{
  "n_layer": 16,
  "d_model": 512,
  "n_head": 4,
  "n_kv_head": 4,
  "head_dim": 64,
  "d_mlp": 1792,
  "vocab_size": 34959,
  "activation": "gelu",
  "norm": "layernorm",
  "norm_place": "pre",
  "norm_eps": 1e-05,
  "positions": "learned",
  "qk_norm": false,
  "attn_scale": 0.125,
  "bias": "none",
  "tie_embeddings": true,
  "parallel_block": false,
  "init": "normal",
  "init_std_qkv": 0.0296,
  "init_std_o": 0.00741,
  "init_std_up": 0.0296,
  "init_std_down": 0.0028,
  "optimizer": "adamw",
  "lr": 0.00104,
  "beta1": 0.95,
  "beta2": 0.95,
  "weight_decay": 0.31,
  "lr_head": 0.00363,
  "grad_clip": 2.0,
  "warmup_steps": 276,
  "schedule": "cos",
  "final_lr_fraction": 0.1,
  "batch_tokens": 131072,
  "seq_len": 1024,
  "doc_mask": false,
  "train_tokens": 790600000,
  "steps": 6032,
  "dataset": "wikipedia_en"
}
Each number is 500 + 25 x the weight over its row's rms, rounded and kept within 0 to 999. Layers, rows and columns count from 0. Numbers have three digits each. The size before them is the row's rms in percent of the matrix's.

# layer 11 MLP down (transposed), 1792x512, rms 0.0378, rows 1227-1276, columns 448-511
106:481447546471490489496549532481514516503513482504516485500498477515501503497497494514468476502469487466521503491534468512508519532508498497517505516465524550499462497506543508499520492488508494
094:527524496497532505523458475497480520523476509511509485467495481477492555500463514455509506504465456529447490486506541484483490525482498530458547521518501496518441477519492469477557496474517524
094:482528492484483492501480507475491544500492491476471456523530517499497558502493544477514447503454488498526515486461523497527470537491514497511499499515494505532557492504505528507517502494492540
098:514495487546492497504488513533469554508501484460469506511489499530486466476468532472515503486526537509489510463508495464516488466505535501497478501472499519536542454515466526505511435477474479
089:519493543519539508539526527527480476475499498561490529510470511464477526466548515512502483449514497486518503490473530546524447502485475509474481472517500499463508451455485493504523546479477514
078:499520553477505520474499499469468460523521449514551539478527475502508472483522592522504459505513477503483528496492488483480504488488486496538488520504542500461503531511538501469552505507498502
105:546499472500501520521508491473507473501489539491530496507515483490493507489468529490509495536496506504499493493513501537479515491511479476448527499497517473453535520485490491533528518502517523
117:468483477527522505519489502478507545466489510487501491505532511495477555489473492504528498523514496486516569550515511452488503589520513497508501495530475437438516464483499517511508502471463509
099:468527497465487545501459505487508510515535497494469491506526513488472513487505481488517543467504507511485497485522504540502527505504505516481547528509487506541529544499475502538516462506460477
094:516517480482493536497543527484481514505489493487535524540471480481499480490519516464472488527505507530537510518539443485485526495530543508506518539469497523482494527548502508494496496502509543
096:505536492507508519494438495507454519536503490528449491481510480488492503514522516490524536476494492464435488549498509506494445558481510524443520560522523468523534498509500548485476517543516466
088:489566505532504505482481490519515547503513489456502517555413532486500504518520503511488502494438526501473483460495492477491473444512524507452486516523505504542579469473482509503491537483508489
122:520490525484495504510508493468497511460496492466479495520501491488524509527502490489508437467479502519506476517573511535509498517451475524496532501555491497530507510512530582530521475487481492
101:505486473499484504481452499506510528487499493488503521515461536487538494519520511458530494418523526490546504458471491510500502504471509478523481499499501487527493509498498497497476475477495518
116:469458540529481525476496503486479518497502492482473495509490477538484536460476518529542513511514532478511474523485535493487455518548480497471512506505477532518505496475452498502478507493512547
085:534532489502460514483540503474500510504517494488530470445520494505476469495504478505524488471532493478482542508567498509504461522499516498513488537486495463490551500510489509486516520512444492
080:492504479518489483463526513498476481510496503453494520493500518488519490492504601478499503508530498519503472475500515500482478499523463501480480517469510484493478520499511492473491494520513492
088:477539483498512489524499494516540501518518497505483466513480480542476494537501450557463506470518512492533493476505498527477453558503500430501473483504490465451495511534483510514457497501492501
092:512503529468509517437502541536500528498470520563534528471464509488515503499499506496458502474517480521494507460513556505475526498527503507461501524509485427487518490546524529514527501510490499
098:540477500475490455566478490489518490498526506485499513506487503489549487490499507514525489471456478494479492488508507471509452525482540519485498520472497534517515425524443509491508478500483504
092:515510512513533502494552499543511479490494504498479504489482504525510483488520535468559514578491516512481484470487535474484462499499514523478484479481544505431508464500483492482513536497505500
087:530476498520515504506529480491499543480488502508473495485471430479468501463478547490516459469505495487491487494479533451469459495495521518507492532517488483514481503555481510503557537446490507
100:458465498530517476494474505500459503491408512488504488505500499515519503508486516486500522481544534511527471519507526493504490489478513520475501507494502473538507486502470555481505512483545519
109:509512512498569529501493483510497518487512510482517484511490510473509496523549544474486515488518470486501533466509441537489480443488508485515505533483528492473492503531490489504495477511514491
089:477521547502518512508470544506502466499505508461513526495505486487547475510476488507488479520483485556478502486499488504485471479494535507502476522482518536486519542480451441482515470479492476
096:501498490498481447490507471521493538518476517535500513482514560514483468527509500493475511513533486493467493458458449553515523508496478536499546526489481489526452505503510513475497478462522505
106:485506505497531487510512484522482516480497515438468543524507493491519494511501450461508445517487494511516523486503472500502481508516534554527501521518484450505510499493500475524455453548512524
099:470479521537488503470487531486475539494479478493513505490475485502523478524509465478472528494552483489489500515505504483497499526507494512537518496488501523532484496452514460491509491511460483
117:525534485481506506522501511528488520453465512531441474489492550532489520516521515526473500497484567504530529512434516507534504479502462445494558524542509487511514480520522500500485568517543481
098:533487499487512523470488516521518479469484500443460489540476507536497491479474493522530524493466463482479532510498486484499481469516498508510484494570481520497498478523517527527510505453479502
090:445499503468516517493511482457456559479492451530489498483511493490504498491510534492515489506493471506462525498464485487512510501521486507501524458520484502481492507468543522526514513526473504
116:511498507523515480518508492500498501450518506490518501503504460472496500493540496542493521500504505486529446539469445491507517482552551483524525497486518524478508487490475513499519500528521464
091:520511514487486493509451531485528487488456466534530495520505507499540508486469622525503499516491552502504536487517505499533533496495457489513487496523547517494530493494537482482461491498453514
104:498510470505474514523514507476484519522465516496571495487481491478495486463480511513502503484512529484505494497446479506508486468516506443512524466517510503486501479499471502500477497505504505
097:484524509516505475492518470498492478515473474479506538420533490509451509459547473546521488501496533518491515495480517540490487514480514491507503472497517499488464531479509464552484491469508552
097:500501543520489479522475515514469516490461540494496478526527496495495481505546501491486537530479481500480505494468469529529514520537516493532559530501547468496472497527492482498453529494542531
077:442518535528477507516486500491492550515468496512527466545536488495517491533487524513529509525496521434519499529458489441483470518500481529547519464512474472485515476510484517519517507485481504
074:471507477488521493532531504520469536523499547528508457515473541512502499511494545510504513489520554493519486471515526502527529501560528473519466538487501540475520496473524493468525503496488493
089:531515514483492529556462525559530495511511527489493464497447511479454508492485464491473472498497475525491521513514474526493430514500547572491498498541487519531455493512465465507507567458522531
125:497506537497470462462481508521525529454494489520583527529521514480497541511505525521523525493496506496513482499482489532504491501489473504489514502511544482507515493483502519436519523469489528
095:473489520526501464508522458554453493485461527491497544481537525487496512498516498542519510525506512495473494487542521528511532505494525462504539544513520481450513529502497487500486510496512459
095:518481488500509508514483478521520479454449509514519495488507509489479514480501470522493490484493489522469498492497526513527508503493483525518469528498487493476547513520537507476520509450498516
096:497523498458507491537487497485481517536435497508466525493506497548470451493485530483549471519480514513472518521495479519495489513483510511499529457502499498478524475529506488495547529519524504
080:504481483511523505508472475510522453519517489524482462487525522494488474475507481497514529521495561488474519491528467529509504530472499533519521515499498489482511492559470520458484521488515506
110:484475503449466513441496519477493484527481503483545499521478548539496500523494535488483527535479507485488503521504458473495513470542500498496513494509529493521523506501507518433551458468552505
097:529499510481523517495521470480472550485463484484469491488497479513484503499526605484477505487527502460512485505513483487551512487508514494455525491534487456489477462547529487517514490536481530
118:509487489440499493459529563480524523478498486512457515534508534498509496480512502495487533472508520497496490463511497512557479518511516528524495475524491507484487497505458537514480524533509541
087:490505472521517501508470521473454510512536502506483469505499510493490490536492488530486504526508425469502492472501497511472503498490488461478504502501456544519509507511508468510507479443515496
095:528472494487543539539514468502521495509483508475510503476525497502519484524479470501479512507507512495493485476512476490503499472480479525488452518499517492466493487503444542548466516535496499
103:546498477501488472537491509531496529474513540462480507511492533529519510502501455537457516488522456508456506506503467511503492459481491491529462476511490497518541521498481523529538489513533472
# layer 11 MLP up, 1792x512, rms 0.0461, rows 1228-1277, columns 448-511
095:450493511463483500478551510486496493468502509489491495508519523518501496491496496503519487491499507512480449488555548489526481546457451458488505467473490513503456481493487542446494497493496511
095:545462529509489493517487524515516481527507531494475516466486497491494489500463507492538505506514493512475490469526481472464530455501504464478471464493581486507466541506528516512472485491553504
101:515522496509469463541484513506490469519515478523479487501496489488452480492476511542495508515507502517501500503470518535512476525492487454486502487485496574515494512471499498517498494493472471
089:489504499475494468488519514494489489500532487472458511501535439521509481520517500485485545476517482495538534483554496456518521520522486520525527510498499509498503517491482498504497483497482467
091:472512484519489465487487528528513504553485539527513475496511503472477533513487494530516510494493494521474520503533495502499515466488484492532506513459487511497485520458488540477488488504530479
101:499506511484467539469497505492483488482516532483496471548537491569522496453524469474501490511484508476480523497517503532535462517490477492520482507451481515478496536499517536479491468491512535
112:480496460509511531446517525486520471488513448511500493503473520488484505483461483507518531509545498485503457502502512485436483508475447439497507498536495512509488533487496503493487442502487524
102:514524471489498559485536507488484484518477493531517449517513481500461506482521500512528422536515493528487533506521528469475501455505492518511493500469531456508472487488495510519492532503505497
101:544533538510490547480502480445497498479536508482525471485531519478463494474484510522530540461462491519495490470493514529493518514466427521492513458511512495541508481460505454493471538504505494
098:489474493483485513485484485427528460535499467520503478506477463536513504469480512476573562492484505509506462518476541506505496499454486476487524486512546507520489513502497519460458466479459514
089:493466485457498511512487524489481497547498510527473454464529450487499525486487480518487533506470495463523487497477542521498558552457480481482489503478480520486481500443465520458518487503473490
122:508480520515510488474526538499512501527537516497503437445498488485485456491519475549424499497491461513465481517492499473506507502515492500493449467509520482480493495493504477523497516459500520
104:525513523493482497429521437482577448486484477476491487537530509508495527475489510545487514488503441535469463540520501503513505466500487505460491494521514522522460515481480522505516484525497499
105:544508506493510490496476480507523495456501532489488465497493494531494445477508489454520513490513482519485517477530473490531505482437480508496450456520560533463495542487505534475494503497489445
088:481508483530472470484505511517501545496517517486500499515495501543525524472476489452498504474535508476519532509525508490467482534523545490499517436520517495459480481504518500478501506519499516
093:519541513485481494473509496492496465496508516459515503516510504504516500494510477468550470543552537474475534516513508499479520492499561486532485529488516485527516493511479455505457470524512508
089:446491465485447491505489515502511533499502502535486488451493494504476498509517473500511481483553527531530525547514477527497502511507493478499493464500475534514496485475455469512508502484465490
093:528505470502495496507497476487512525562520454505443476521466502474447466467479528499518501481549507452517520486534479561500474503488491478494506516524551500487525524481500520486446518468532506
107:549499520510516504472520496502503432495459531506469477506494488484454510474500487528466508467496499479480470491480482500522460451486532486486454495462509511489526509505494517495488508468541490
102:490483467524516498468458507501504500486507469450502432490484501487504507504504471525494540484488509444525513502531465512497497539493476500487477521499458486509492442493493524478501465516446517
092:497485490492488500479516459532498475531484509536504519532478499526483464437522494497484503511501512495540537469480482476520480456474512493471526487497577481503498512555493487476495518476524493
105:466472479477477557486546521531481507503526506501493487429547482494489461501531482492506478497469466507497484488522520526523495502461479471495513500569469531544472498486456521418496506498516506
107:525477463487481497504502517526516447492488533492490491509519538505493504507495487538499471464536507533498485411458547459516508468527473481494515485481503470519493540477484521507498531482478472
097:483533479507507499510502473482521492522478520511491511483490512550487501442485499531479524494503474506499494485466508494481498541457438509538531493518510500500494511480525494490506463488472482
102:504484490548488513482485527440507476518513491524502504514480526478442484518518496481493491461512536497535484513533540494491535479484510447488432491496486461512514503515483523503469489491483529
106:526464521497487500482510532544524478517551527508481492528504531504467534507512499498504533511540492474516454515495520538472489507475494503497435532493503494470463492489492440487499504520522542
102:489472522495441496521503502526525487491544503504497484456542509515488511475482505502465474447493550527550482522492472539600510488479503507457478504449525490507502526490484544497494484483533559
110:530456483506509474495457500536504521502500494490474504474559495529507501445531456507519467455550486471516447515464471485501473486521529524524478461525486491488496495534526529498455495490472510
105:469571444477499514500520489491498467512509537518512519494521489540453467530484496525539491523476515479521501548481537511502491514495490422518486470463534529512456478488505480475503509511499496
097:523515506474484508501513505487550480527540535505522523529458496522458482487495514549508510418451600477532470490546550495516474509440477484517501530465524468522500517471516470495506467484510512
114:504465515495493485489502544503531484521536461454487499518478488461502540513499506500501490516533523549512490524511521542500503515490506483487483538541528493504450522487503516462474453497514552
101:542514477501504566486494520533498500498500490460480526535471488554536510486471484477507524493464483504475469546490532558456459508484526497480545491510467462538485498481518453506491509476495538
105:522487534492508532515470464501473451546501522477532494424534515475507509491508498471491504508503494478500478510496496490433536496480482475516533540446527468542509482488536500496496492481519578
106:451467539484478473499468521495502477554474530513490503488497507549511548510509488517477511476523505543497486466542494514521502483522464444472464522525475485516478509466478537469460480502513455
101:523520503484498495510450498553556539521484493483463474514487496512502504473483487478465564518470489500491521513553506488480528507476463514521500503455549493494459502505472505479508490481578542
083:485501525493486501450485511505492500504529502502502524494539471479490493541475454507529492523487538475551527508538487488522531523469484487500487495490525463475472486491507471482542473509504517
083:540479531490477561492512496450526476486460532520503492509529475513453483468479509508497484501505462522461517486504489519491490488455510486520485483531495502510490498518472497533463525505470500
098:478501478524505509501542466509478496515520526503466488498500478478497476495496493454497488479464532525489502518471519525481499452536483513480487481510486506533468515494546516488456481473525494
109:522529486461460517488528500467529427530505532474508497498540504568502501517512497507472532510494494489524546485502467500560541460493489461542502524496566482497524535470559473498476461491545527
097:500499502488467518509502521474536507511517527505470496499515469502485493471487502511473504476501500504503472436495467537458510500490479503472471511509532491494463518493478537515510510526509469
088:493507520493490476470500562514472517523543502487454538519483511549506439531537499475517524467551551473549474486515506531506483503526506521467506477501473562516481469493472472539517484510509472
097:492481566483464542507488518470529443506539545470511444449491508475517488517494512536456552488540539522507474473476487488485501460510471463503498484466482526523508499446516529490510492470516482
091:502526496506479492511470494518494488474485545480473537524493466498507485497501476467484526520492544494526479501482505536502476485503498509491508474472450497526514522485481467479508492489498501
108:497524543495457515529508481525496454554559490474489461478537498506484535501499494492517478515543480522546481496487520482531523493491493533547502506441467521524511481510496512461469522471529465
093:478499496501469503508492520475508494520496500531492513525519525517465504527495510487514505474491547473513486531510469508500493481529499479445487493464493501515480481503468540455463539451529565
105:536455476497534484425526557541468432515515522489494505505540516500481519512500503503524477536483539523497496490520498520529508452487491503477497486488541494497513472521521533505490510498510491
086:514534509445474508478470532516545496508489512480480503466501518472496492515515502526534536484444485503473504503506497499478504451514468511506483501466556462525465493496523525506483516522517505
106:470494527449449497518497494515511478510492534528495462483491467480510536503553480425471490480464536511514477487489482489532503492487466462457490489507475457507507500489507545445455486473476503
106:494511491479488521488518452479536494506481483542504511502494512488525475516488484493472510478480564541524475507509529571524500501501483499518516489479505534511504495525502528484522478505482526
087:505490523489489525504561508501545487475511491518492500518479497496523506517471472526499499470487487529511520493478506493535489480465518504505488526514494525496481457476474504508478461467466507